config.toml
n_layer = 9
d_model = 128
n_head = 4
n_kv_head = 4
head_dim = 32
d_mlp = 256
vocab_size = 5216
activation = "bilinear"
norm = "rmsnorm"
norm_place = "pre"
norm_eps = 1e-06
positions = "rope"
rope_base = 2450.0
rope_fraction = 0.5
qk_norm = true
attn_scale = 0.313
bias = "none"
tie_embeddings = true
parallel_block = false
extras = ["value embeddings", "short convolutions", "skips across layers", "capped logits"]
init = "uniform"
init_std_qkv = 0.0469
init_std_o = 0.0
init_std_up = 0.0469
init_std_down = 0.0
optimizer = "adam_variant"
lr = 0.00257
beta1 = 0.9
weight_decay = 0.092
lr_head = 0.0139
warmup_steps = 395
schedule = "cos"
final_lr_fraction = 0.1
batch_tokens = 16384
seq_len = 256
doc_mask = true
train_tokens = 91900000
steps = 5610
dataset = "wikipedia_en"
Each number is 128 + 32 x the weight over the matrix's rms, rounded and kept within 0 to 255. Layers, rows and columns count from 0. Numbers have three digits each.

# layer 5 MLP gate, 256x128, rms 0.101, rows 0-255, columns 96-127
126135144127032109140201163155077103124117140123149085157124177140111121126144143091126076169093
101182165090121188056112108131136115106100116167141213165143107142167159071124123135096142110143
120120147129142115149149145146166130089070117172138163157118146080152145110123145088133168075146
195117090107090157093136124052107147092168137167074085170129116140087179083155110150156142075130
150137121065116154041164094157146130112131149121070156142072130122120120123184102157119166138174
178166152166143129135135114122088150123186113149168058097071095144137150125072133127183076155114
172120150174145108109155135184124110118122150154122124137100134144131062187157112102138189087107
112160159140150113074135181117081143134144143171061155152102060152176132093166118145172067120118
135118145135086111174124098122167115019103127085140147139179089181176125098145126141146126132147
109105075104130083130134149120143083082145152173123140130144143139112130141069117120197118195106
093150172158091121150070089159166106140125103166167146108086112070082151131103116146139146136105
184092122153166144119095129133163173140136188150123076105166101120134090115111132038119097096165
135083165082160062201131140099086218141159178118079058135166158153103115154128124121109142088134
178113162072097082118181137162133145153080154157132166165065117122082088151189178090137163153084
157121104151161133123072143143142162145203137096119063179144078152136166110175120119202082151099
182104136170120106114120126132109093096097149125113126139117151138182111053131170103173133050120
150139139125112151166116123157174109150071158135120046113128116139133101129177099142084141112085
121129177167136123142125106136103180100148134167144138169140114147094195103122189158140192127118
167145147109136188116131133082114154151143139149091162148163149085111192089130127111087108100091
202106139087167117177096148158221122134115124123104169163172105126090108167130137102145091147147
119134106118160166144129138162151156100109166181096090104118083101130083046096060084150133130141
139117131164108085128152196099139139104114104150111141037180064148201093165188116160134129117101
114119141134153149095095117229124076187154177119116118118194161129097132165134104078148106127143
164115189127079114162136115129130073097117086145111087094142101117136083178147128126118181135053
167113174165136135107102173146168146133128091163120093140107131085141083124109147072141162125147
126101153127163121132130044112184176149134129133089128111093170136073148086134129188142127116144
125091084117197061122114182105112105155128161170079145115145131126080159117053157108158172149110
112077139200111156163072143121143110107139139174103122058149147125132105145049109163134174133106
115122096092113101115147112152128108089091146115126159094116104076093038134089178136096113176042
082091083139120187102122092131161140132128171062128083091149157138084141075091122128085139149101
171091151076129184086118196168137179052137122123103113128128110128118076066111109140130125214178
146176142158134120118086105129106176135134119146072162115096140114172118119148117156111154163108
129119149156169121155095113111127193151152146134122192153076131135135092123109143085128135142126
142129143137109136162137127139131121151154073134133092147075125115124149090151134129164093126140
104116131180130133164152046155122163135105145122135103171118105118119153149101137142092136134145
142096125096114142137199124118125099125138117104073193176127168151141119128154107136071122043126
120162159136093167138133158112127151099123118173106128086116184169078115139138170174156159107137
179105123144149148147163110102096173058169126099122082087116192156104122173098152074127094139118
124140136161035151139167108119144129136125076100160135118097091140122112121074104071122146133127
170103108111118173148169151149110135162194117152092096105071101176178106136147091126120119132142
138097186123151191168128097108190130133176147078194101068107125151156127142169160142120159144131
132141141155058114130151132138121163188107095104157120078125124110076183104175112145093112128127
117120101125169120115120153102166062097097133142159125120135153085118175141067156125058146066203
129147152136129173071142124114143165126149097107089091117130148106129125126122186135130113133086
079111182197155125148162128096151104133139125114115104132120105107184174179133170177139104156165
099155090064119182149167071099113102094154125164131042136138149090133181049071150214141146107164
103111176134141121125183123146145093116210103113115143140107169118134088111115147165138193087145
102090124091106183219175164155128130131080091117134109124165190128119137187167171169112127123172
149117149115099080144119124172101168106107092061164111106122120082119121142081094131122109234123
081096198101100103118109154095112138116135104111153148119125150109178129131110080156092143083173
072157126114119153114075120138163167137086153102205134152129131152096136142114111118091169072099
198105094133147185171114125140144153114128104187084122136069102148150118128174125134149115070141
096127132129104154162085136135107069077120144150143144111102116164096080120107114139071153155144
131101126177107135107126112110143125169138147113093152116147130108101101138160182181101196146185
090129088100085167096120102161125108137079131113187146134081128137089144104093171193117124090067
085114107118165157159138153165112161137075135149077099152085136165133125161187036154133136157119
108115115093109149110169192098115116164143187112099157211092108157151123177129123140132124115186
136110118098137122143144137090063118090100089168087167101146110145132132154155087157119149136135
161114154156156171102108127106096132107138166133098094112103159075153094099180116166053145150099
150104111152089123085153122117151157143132100096134163067181130161062171173152115169114199158113
138139126118109117098175097116151119133124069119167121068190073119154104061107180145159140131138
152149180138075177136094088137123112127138133136185119110186088163127131151064111109069165126104
137141089130143085155107184143212096101098079134108117167157134133117163170106156203101179195104
181153143069089185110092186126086084091103146162078216091111088131125120116159136075109188128105
106118154151149129096171135135132116082109153163113101088160151151139160084123092107140113127066
100153127189143127175101125093189093115143140174133084087105132102130111138169090145183135186133
117144176141118168145080115157138122137093175135142154153146087123093141128089113134089104175075
191097098099112163105148159155112099126159145130116138079119073140140110158058181128133074145091
153123184113143131072154159130135090105159202106159109178124149242150142105156207149107128129149
178108155102108128107076140084170120172127108072118148143161108148124129135145116152175167087201
101097127135117128137083133122198143100103132088157159113092131066102106179134109139117127082141
146149098131101139125108083108068145176160090117161122117132150109154160177078172104098156127155
097150116135128095120112156131092100129103139141086149085103151166166155105116109109156116127102
121113107144154140139118154167060169129134108156159119047121133111058075083109131160134155091101
154122082090142124145112152149067114117147107140103124171100128117076085075163150158119157104124
191120119103107148154170106122134075140112166197143168083146110070136113107163096126154084085135
156083116115150134144125109167165125142097122139142165142135146140118086136134103127096129102133
154138140147150122111143126152123169127140134115111106103112154137138115066144079073195129099147
155110146182146138143117074094143097137150145185116137070150132112102116152162162215099088151125
136116127131097105084122148134128158128122129107127146102132154133158110095122119095094181109070
129088097110101146083160118119138137123186092105171118117150137128116136112124076131136151155145
162113115181049108102154110122151117089078160149150111134158087079128183166107149161078109102083
175116088162156074073184155166155109113156082142158103147165150156165110124142085093131096151100
086166104169127117135105077109081184071074110117076148151120113140116134124116176100155117128104
104108136161099139063187119116067098103124137159151136141130157132134095151132118205118146124169
063160193198134102131123156115148072136136112104167096127139169110092143088144133133144089130101
099174153181137092133159090068086159108154130136144145143165120135134119096112136104171061197136
106118080127096101100165118125113157115106123114145121196048187148162172195152114197162158148133
167097143081186175159122117153160136167111126167118107144130130144130114090137111154104151080163
153115101116117151112137116116133188157116111142180133068178106211121083188117180106128101107074
101140106135158121130082177114112081052109108161157142102137178170142075162159118194114130177150
144170172171182096139128080128072108132145154142115140139107103198067126111154101169145172159072
138160075161178113116099076146128124052089116142111118124143126145169090118095166094123115095116
061161092114102110141106117126154121117142128093085154100096156129143144148116119125129187135179
131114097116116121139128131202068212148148076086142153149134144116128125138036162215129100092078
131118143124133146107146093112128121147162190168077132133139122148130149102112131091120102150159
159114133157091096104075162137127119117164087205140129117189082145084160126091069127157181138097
085137137168122144153123134136107122127145145156199187115078129063127149131152130133061194149117
127123202177087109115188137105150124144094142114102092115153136092160180160143151141134147132174
141113117099145131104184158211088145142127114112161098073109186150179183176125163155088071138140
068194158102123140119079114106135117127121085126047111134155130098150111106087137082102140126136
088142167170105162115117125065113140093150204117062144133087136094161121124118120141121057117078
158115155162096146139130213095098127114133124126103135101112190142146105175147170169108080116183
102114109097125107108137134143140096162089235161055167054081030176145101127106099152144129143153
127142145095105162109107172137198123087090105120074120078099169107120100176161160150111136104150
097103122082097181112117170091146150076139208156093127072111138183164100168054103105151133120111
121156156167128103132063152115148096108163159123053089176071149142126100156138100097147136149121
140122119152154126122114127159056101147081113115119123093128103177154166149119169069155110084113
154126111125174104097130159056174165164136099126160158090169088121124129117160129117109143120105
128150129107141192106097069191121121151071141141169119167152174125056123134171161174115180131113
148179125099125136150158093163170140122119105166140109143147149157149157110138104156135185112103
163114128113109128155131217084113098149121143089092120142167117094130119078114087120159093124154
127138118112145154103089083157167107081159162114106084083167162137049164151139138174155159103152
133082139148142119182177076159130113127174102118115113153159110061114116130091119126140132102129
133114135114099129161102137128098098140097151095124111151146055153168161167110148072081086104136
130098136096154100158174142146163122138131095082088144190109141130165115180218088168119099158116
116098109099088127147146100100099074134153093128131136134125124099100111160131152060081102117160
119133112161081135070141218175128170154104146138115112112112110116179110113153136115128136183107
157121101104153088131071166123133106113132159140115204063147176140141096083087135133121155128122
129140154137095143130081110182168137096134141129190112121099143132130159133129144125149174127103
102112102107152144122049128150131114104122108083172116117112147148117149138105131191150106105120
086107077115090110141141093099170104118118140152162202128144096139139163135155098138129107087062
118102144054146153088121069176117106037117055176159160137094133146158123140132088183131131079118
155131148130139098117099161127102100139148113116104109100112147194125183105115121068109096143051
135110132167127129105122157142164074110164141151077151117140163141186109104104127105130091166113
160135129117170090104144147123102104092103148108162149171130155145140164045142177125160132149175
138103134101081194143105125170140086146109098094158085138148146093168085141106116179086107121076
129109145087129084100104145157116066143118118120145065138135192130165119157093079083076125155157
125110144110109099156118124101086122141173148057096103098139120121147131102102169113111076131170
127138130147113095215089041146209143146103128112183100136131135112060162167057127126155098093114
101137178064125132088121213169160127118124090173112134094120162118093176072195127154168129157185
140122185144096127122144081133154095153128142122118117161110169110118095125109138087158075069156
163094115191148081179121160144100153112088095118171153150133148108163109102095115167155145106062
096105130159137135115181112185089131123184148183148164120060151140144082150127156129160126089143
154179133073120134186200142164120151144146166139179108142096097033081128089148104084129160132133
176075091093144104141168083152116132104153098157143161166104136161137102113123108167089092058166
181120143109108160128123132133163140143152109123126134098161151132121157101100106127119131159054
155160135148144126092140127165178194075114127135136155070170129121163129172149183120081100118145
192125122118126120139117074126163114134157134116123159094134183115100106142102119099102208124046
150134099145135135190117126149168129103128132149188103113123116094097135171107156135060107102070
115135099100148117120069179149156162076193092133123103155161186177129147131155106146100155141158
122164145099091183132118141149157107125081069164170125108169074071141163102088148101079121072122
070112131146134132138087148181169134175126135136190146165112118173121125150158148106119158104151
163069043134156124121167103171121135144121122090125142151123172198131063186173116124096088095093
117139146134166102100161123120146130091151149115130169122100088163130160091149130117205065153138
149163189080118093147149113081082165161094161103074151127131094145170070155120056098101119149135
074090119157153148097145142151083175135139132068143112107132117127120155155135144121168116172148
127134138106147070104122075101118130129115067119158045158136069156072092127135145124159106106177
134133152166103066160180164098172093178222120183148168128135100176140121094102072156135133097198
125137108103118153102130167097103160092132087130105087097153051141161143097104132130111119181104
137106116089134127116161135109158193102158111101177144124147141110161109142067103156146147194166
213122080088075097145113066199064142172118118087103150183112139156154137201116142148129090103157
134145136145161117119104113116113075118137148054163178068153136188071121117065118152093101177173
100137121137121129082132151111135189159166111138169164110099117153106106094186120077088207121118
121113133120098192079127119158124106206102072146113151191136168144142161168114143123052106092119
048092137093144131132082160121135139200110130130153122159116151173122143132149141118144151164158
101137141130127100114130143142135143103182083068128156110143162175113063147104111136108139050135
124118110126173108094160141152110160100160185166088109079152083122175172103151126117200086072178
154107103138100133113181099128134123063060167140052094139133151166110105178126167189033108136167
173122119103103200150153151089111186158107122110148073143124146074085075184166121104141145142122
077132139123082037061084144169143102122124157071101069116138174130193166134120121117105165122138
141110168194172072147101089118110149121101130048127132123147160126139097168153163109119065112155
131130077112146118152120224103145114124143078142092110113109124178094125104111107080106082107124
104145134127098132183131129144192093105146151172134144125053130131165094170152150166079057119106
090192156088102094133092116127150153059166120146126101071061107139052150135160171142120133135099
163090119191192159154149107118122122205142169169135154147145104118117184125114140147114136128185
084093103142137112130118152090134133106176124115154089156191122147106168093108149076178119134121
100116123145068086121143092104110144103133128149123178114179197181113149072153119197143131143138
117150128117178125124075146184205144101076119134125113095076160120142136087146149143204145113103
108093131150171129062127129094119153084132124154162146103132108100158108168121168186146091098169
079122101172122119145119155130171130165175111152133109175109146110148142134120121058179134134191
064086103118155141135140104125112149134135139144119056097100227156145144167122107154159165119135
157113123085091172141125093138086092148090137159106107142162152098141144171105225151113138109089
153121116146153102138159125151150102104135151120131087156114161166160131114145152232170172117114
111182145181102153070102155138082122168142122106108153121103135149103142072124113139119102179101
183149134130121145080080104150125163153163137096164115117111145124142112111105178100111152180153
140159125102096152151112087132091128113135075146147112109163126077108112081145123097087179145090
127116160077076144128133108072122170079155136127171127166123113157068119093122109123098144181139
139121105168119160098135117146105118129096165150152147103124127128147132157070186114088099154157
090131126144132153129121110135144160088165135154165078156136158123148153106164136200142104066107
134134092068080169105081153099105111133099133135151143139155079099168184096105156129105113072125
129119105135134116164094158076135148074105106138091102084059171102079140134055148087134114143096
156150144078163140151160125106119101117188084119162090133154107113124150083056120095118151104158
139156147115094148079155093084114161121168125139173160166080130105150153129179110133148131138133
167109100169176107120169149130093098113100115082125151213160136149127141109143190070182153225155
108133118108075157150067177158149115126137132123078151095187144173138145127095173156114118109151
139145127152125092094175168167087145139144157137173162029177091164106085163193133118145093154118
110102108117131104195108146143152160179069165140127132120158164122108072189226129101168157121134
133160155135120135084061138125165192148152118098153147128126142149169096154098153126122102138118
119132129112141161128154138076152167125110128109117126106114096145109093130113071175140171191058
098170085136133141132118153167176139164146120108161094100083174156078131172076151144094105113109
164104140115095165132097110128165178111083140137192085106149133134128185137070150079087120094124
151083098120117165129140172147135105104106113121157119199060141096139063089104170076120136184113
119100065024116128128112127167124186133141103088125111135123113148095146084130129114058131136114
155165112093104120057123088160111105053083132168115130105092111112147139117158095168106111125145
179121129124055152150131138155139092122123153146084107107097142140135126176162128168161101119167
149151104117143124092132064096112119143068153146105054149152144108164087131179092079125174120170
085115075175171093121172192156137171064123142089122075138081118165140107081098110132135127168063
174099177111123146182146060123132154160144108163174208123121107103082127148139147174082160122153
130100099136183108156112130146158181163156127109175080136116128103105178113138157133159109138083
099077148110134136123098210126123166115116143095122107147115148128121130128158164131147136065155
085131137098133121142139156161155098169120145184198177132135124135115114132176124109075123084124
142166105162117080115084088121092126172161139125104166122086157131174173157185191108147082129157
167149144126114106142125123138129108104146178107095160103140118173102166131113132119101118129171
111126091118090151103140125106114131198130070101128126102120144146128078147072162070148163108144
130111087146144102091127129109126095132192142087147136183077124120145142062071122193138140166100
092139204177128151164155155148063148126138147107122039152178089079139130119118118110085090125108
148138075115100129194125123125143067161111108174060132189127180142109119135104171100135113151101
098194129149148143083116076151096105128124126068176198090150102140060133109148180095093141122135
105114110133125145134081147152132124106094117180140140098177055196084130095218121145137161091140
107099164102158114160125161114135158135124103074086133134136107228138125086122120106116076107192
087120111188161132114113094149135110126129132137109154133087130151092105122130146124116151082133
204115134124117137175135060116150115100107173108093148131126089092172112092095089119143158110068
132149141157129097175142087063154095136139223153161092153194192170138126115156148168167153150115
135127179161183080111086102166085123149168110107164100107147142118072174138080125136156123148087
120131107179149165150098127150169169165105148087079173194103191088179126103175095106132098153112
121105184187065113117151129048132112078120086112108185121154087115185161088126127138106137162084
059159118215133197153181095078078096113162115179182112135083165138103077142090165114102087087150
152117135099070153103130145145146103138173175094150120135117166125126181095141129111109168166140
195117083131081118180130117160184102100111086143134093117142101116086144132153166141105113078104
067148117137105123078150114120152093092083087106130152192103152138119134124120100129179140153136
104142109022102149153144114149161153060098138156178122171100146123107155098192091124143158154125
124090090103146162122164055123114128085139085131170125098183144099115121182152162091098142175097
137168101138092113144113118142197152077139139155148143089132133097132114206123147087180153172155
166122130121195124151141151175079118109128206110162089103122158156148135056160069094144168127115
098129094094139074178079156154149142173084165160096167180156093060146127130133127126109099103040
199088144141125127158184177107121116131123101128118069120188142127144071091077186134161091159115
113094073163120138158130165069121127162166132129139147113126121189169199120057099099133126170111
099115148071134150138083144116129106124085052173193157148106096140110130135076140096086174113105
151127157199153106134163076157094215187143111156133125056118118198141091136143124158229101105208
186138101105191045108153117124131122150108102089182076110092122195113113136123098119114131107104
137079137111114156112155186156133096090081162076115078171085137134134084113155124157110129171079
191110186143069174056122137111192109146192130123150189081111108140110119095134130122076113176145
150128111110083130105084103124153058142095170107113151142117128073109153121116082160140132113114
129130167156121100112155129103160157131122110102138165142104152152164160128096093118160132150155
191122135158171114138102088133154077061080172164119132090132131120179074159138074139144137090096
150128082158122065174085130115138067105145133137048167125120161115122174080095097140159113138098
128112128178152184124117135095043143194143143109106131160114106130151183144157163120102116148107
110162162100090122198131196178170125079141107163130104082201154094143086141126175143103138144169
107119168137132157153141106174123137141156178100131119208088073122127174117156122117131080120133
134122141084199112138141180122160125098155094203156106113141106143142114155080118106143141127055
190130104150142073141132171144116140170106117142129180120127116102077101112111109077135092133113
146125081071133086085136101063108160134159135097126186079120097180154102116126156126153128150121
163150148141073126138127170136146122124171092154103125098142119130137149128124098118167137076054
117171115157107168163145127132108177172181159087128165166133107134127088153118182102108143171166
107110140153115074107184151151120145093116165200147114115101138088140185098116152116136128192119
134163144144132126063136158160156120152141147132150128102158112136155132173173154161140100091134
096114110107107120135136121109126131156115128094091093145144152094095183162142107213163130095136
132151142172160205095133133153137096115078117178101114109127129111130090101194148104150145105144
105188072091133172071110104150220153139143166133083209069164167142166100155161132163140123143105
222075068160155093146181142134161132155139094094112070111130166093131184092123103166167124107151
158141141156112119150176141147095176096120114085151086136121106154122145069116118125093122137104
131148163098148111113083114113132085133145107163094216077145105082134110168136101121155147141140
150106097145161079145132147105135095148154100117139174136121117113150088159125160165165121130109
125075067037090156152173146129127105142117156177152116157077130065144116125125027141085171160153
094148124100146113121144178123166134143101110160109123130065157114097105170137130131116124119166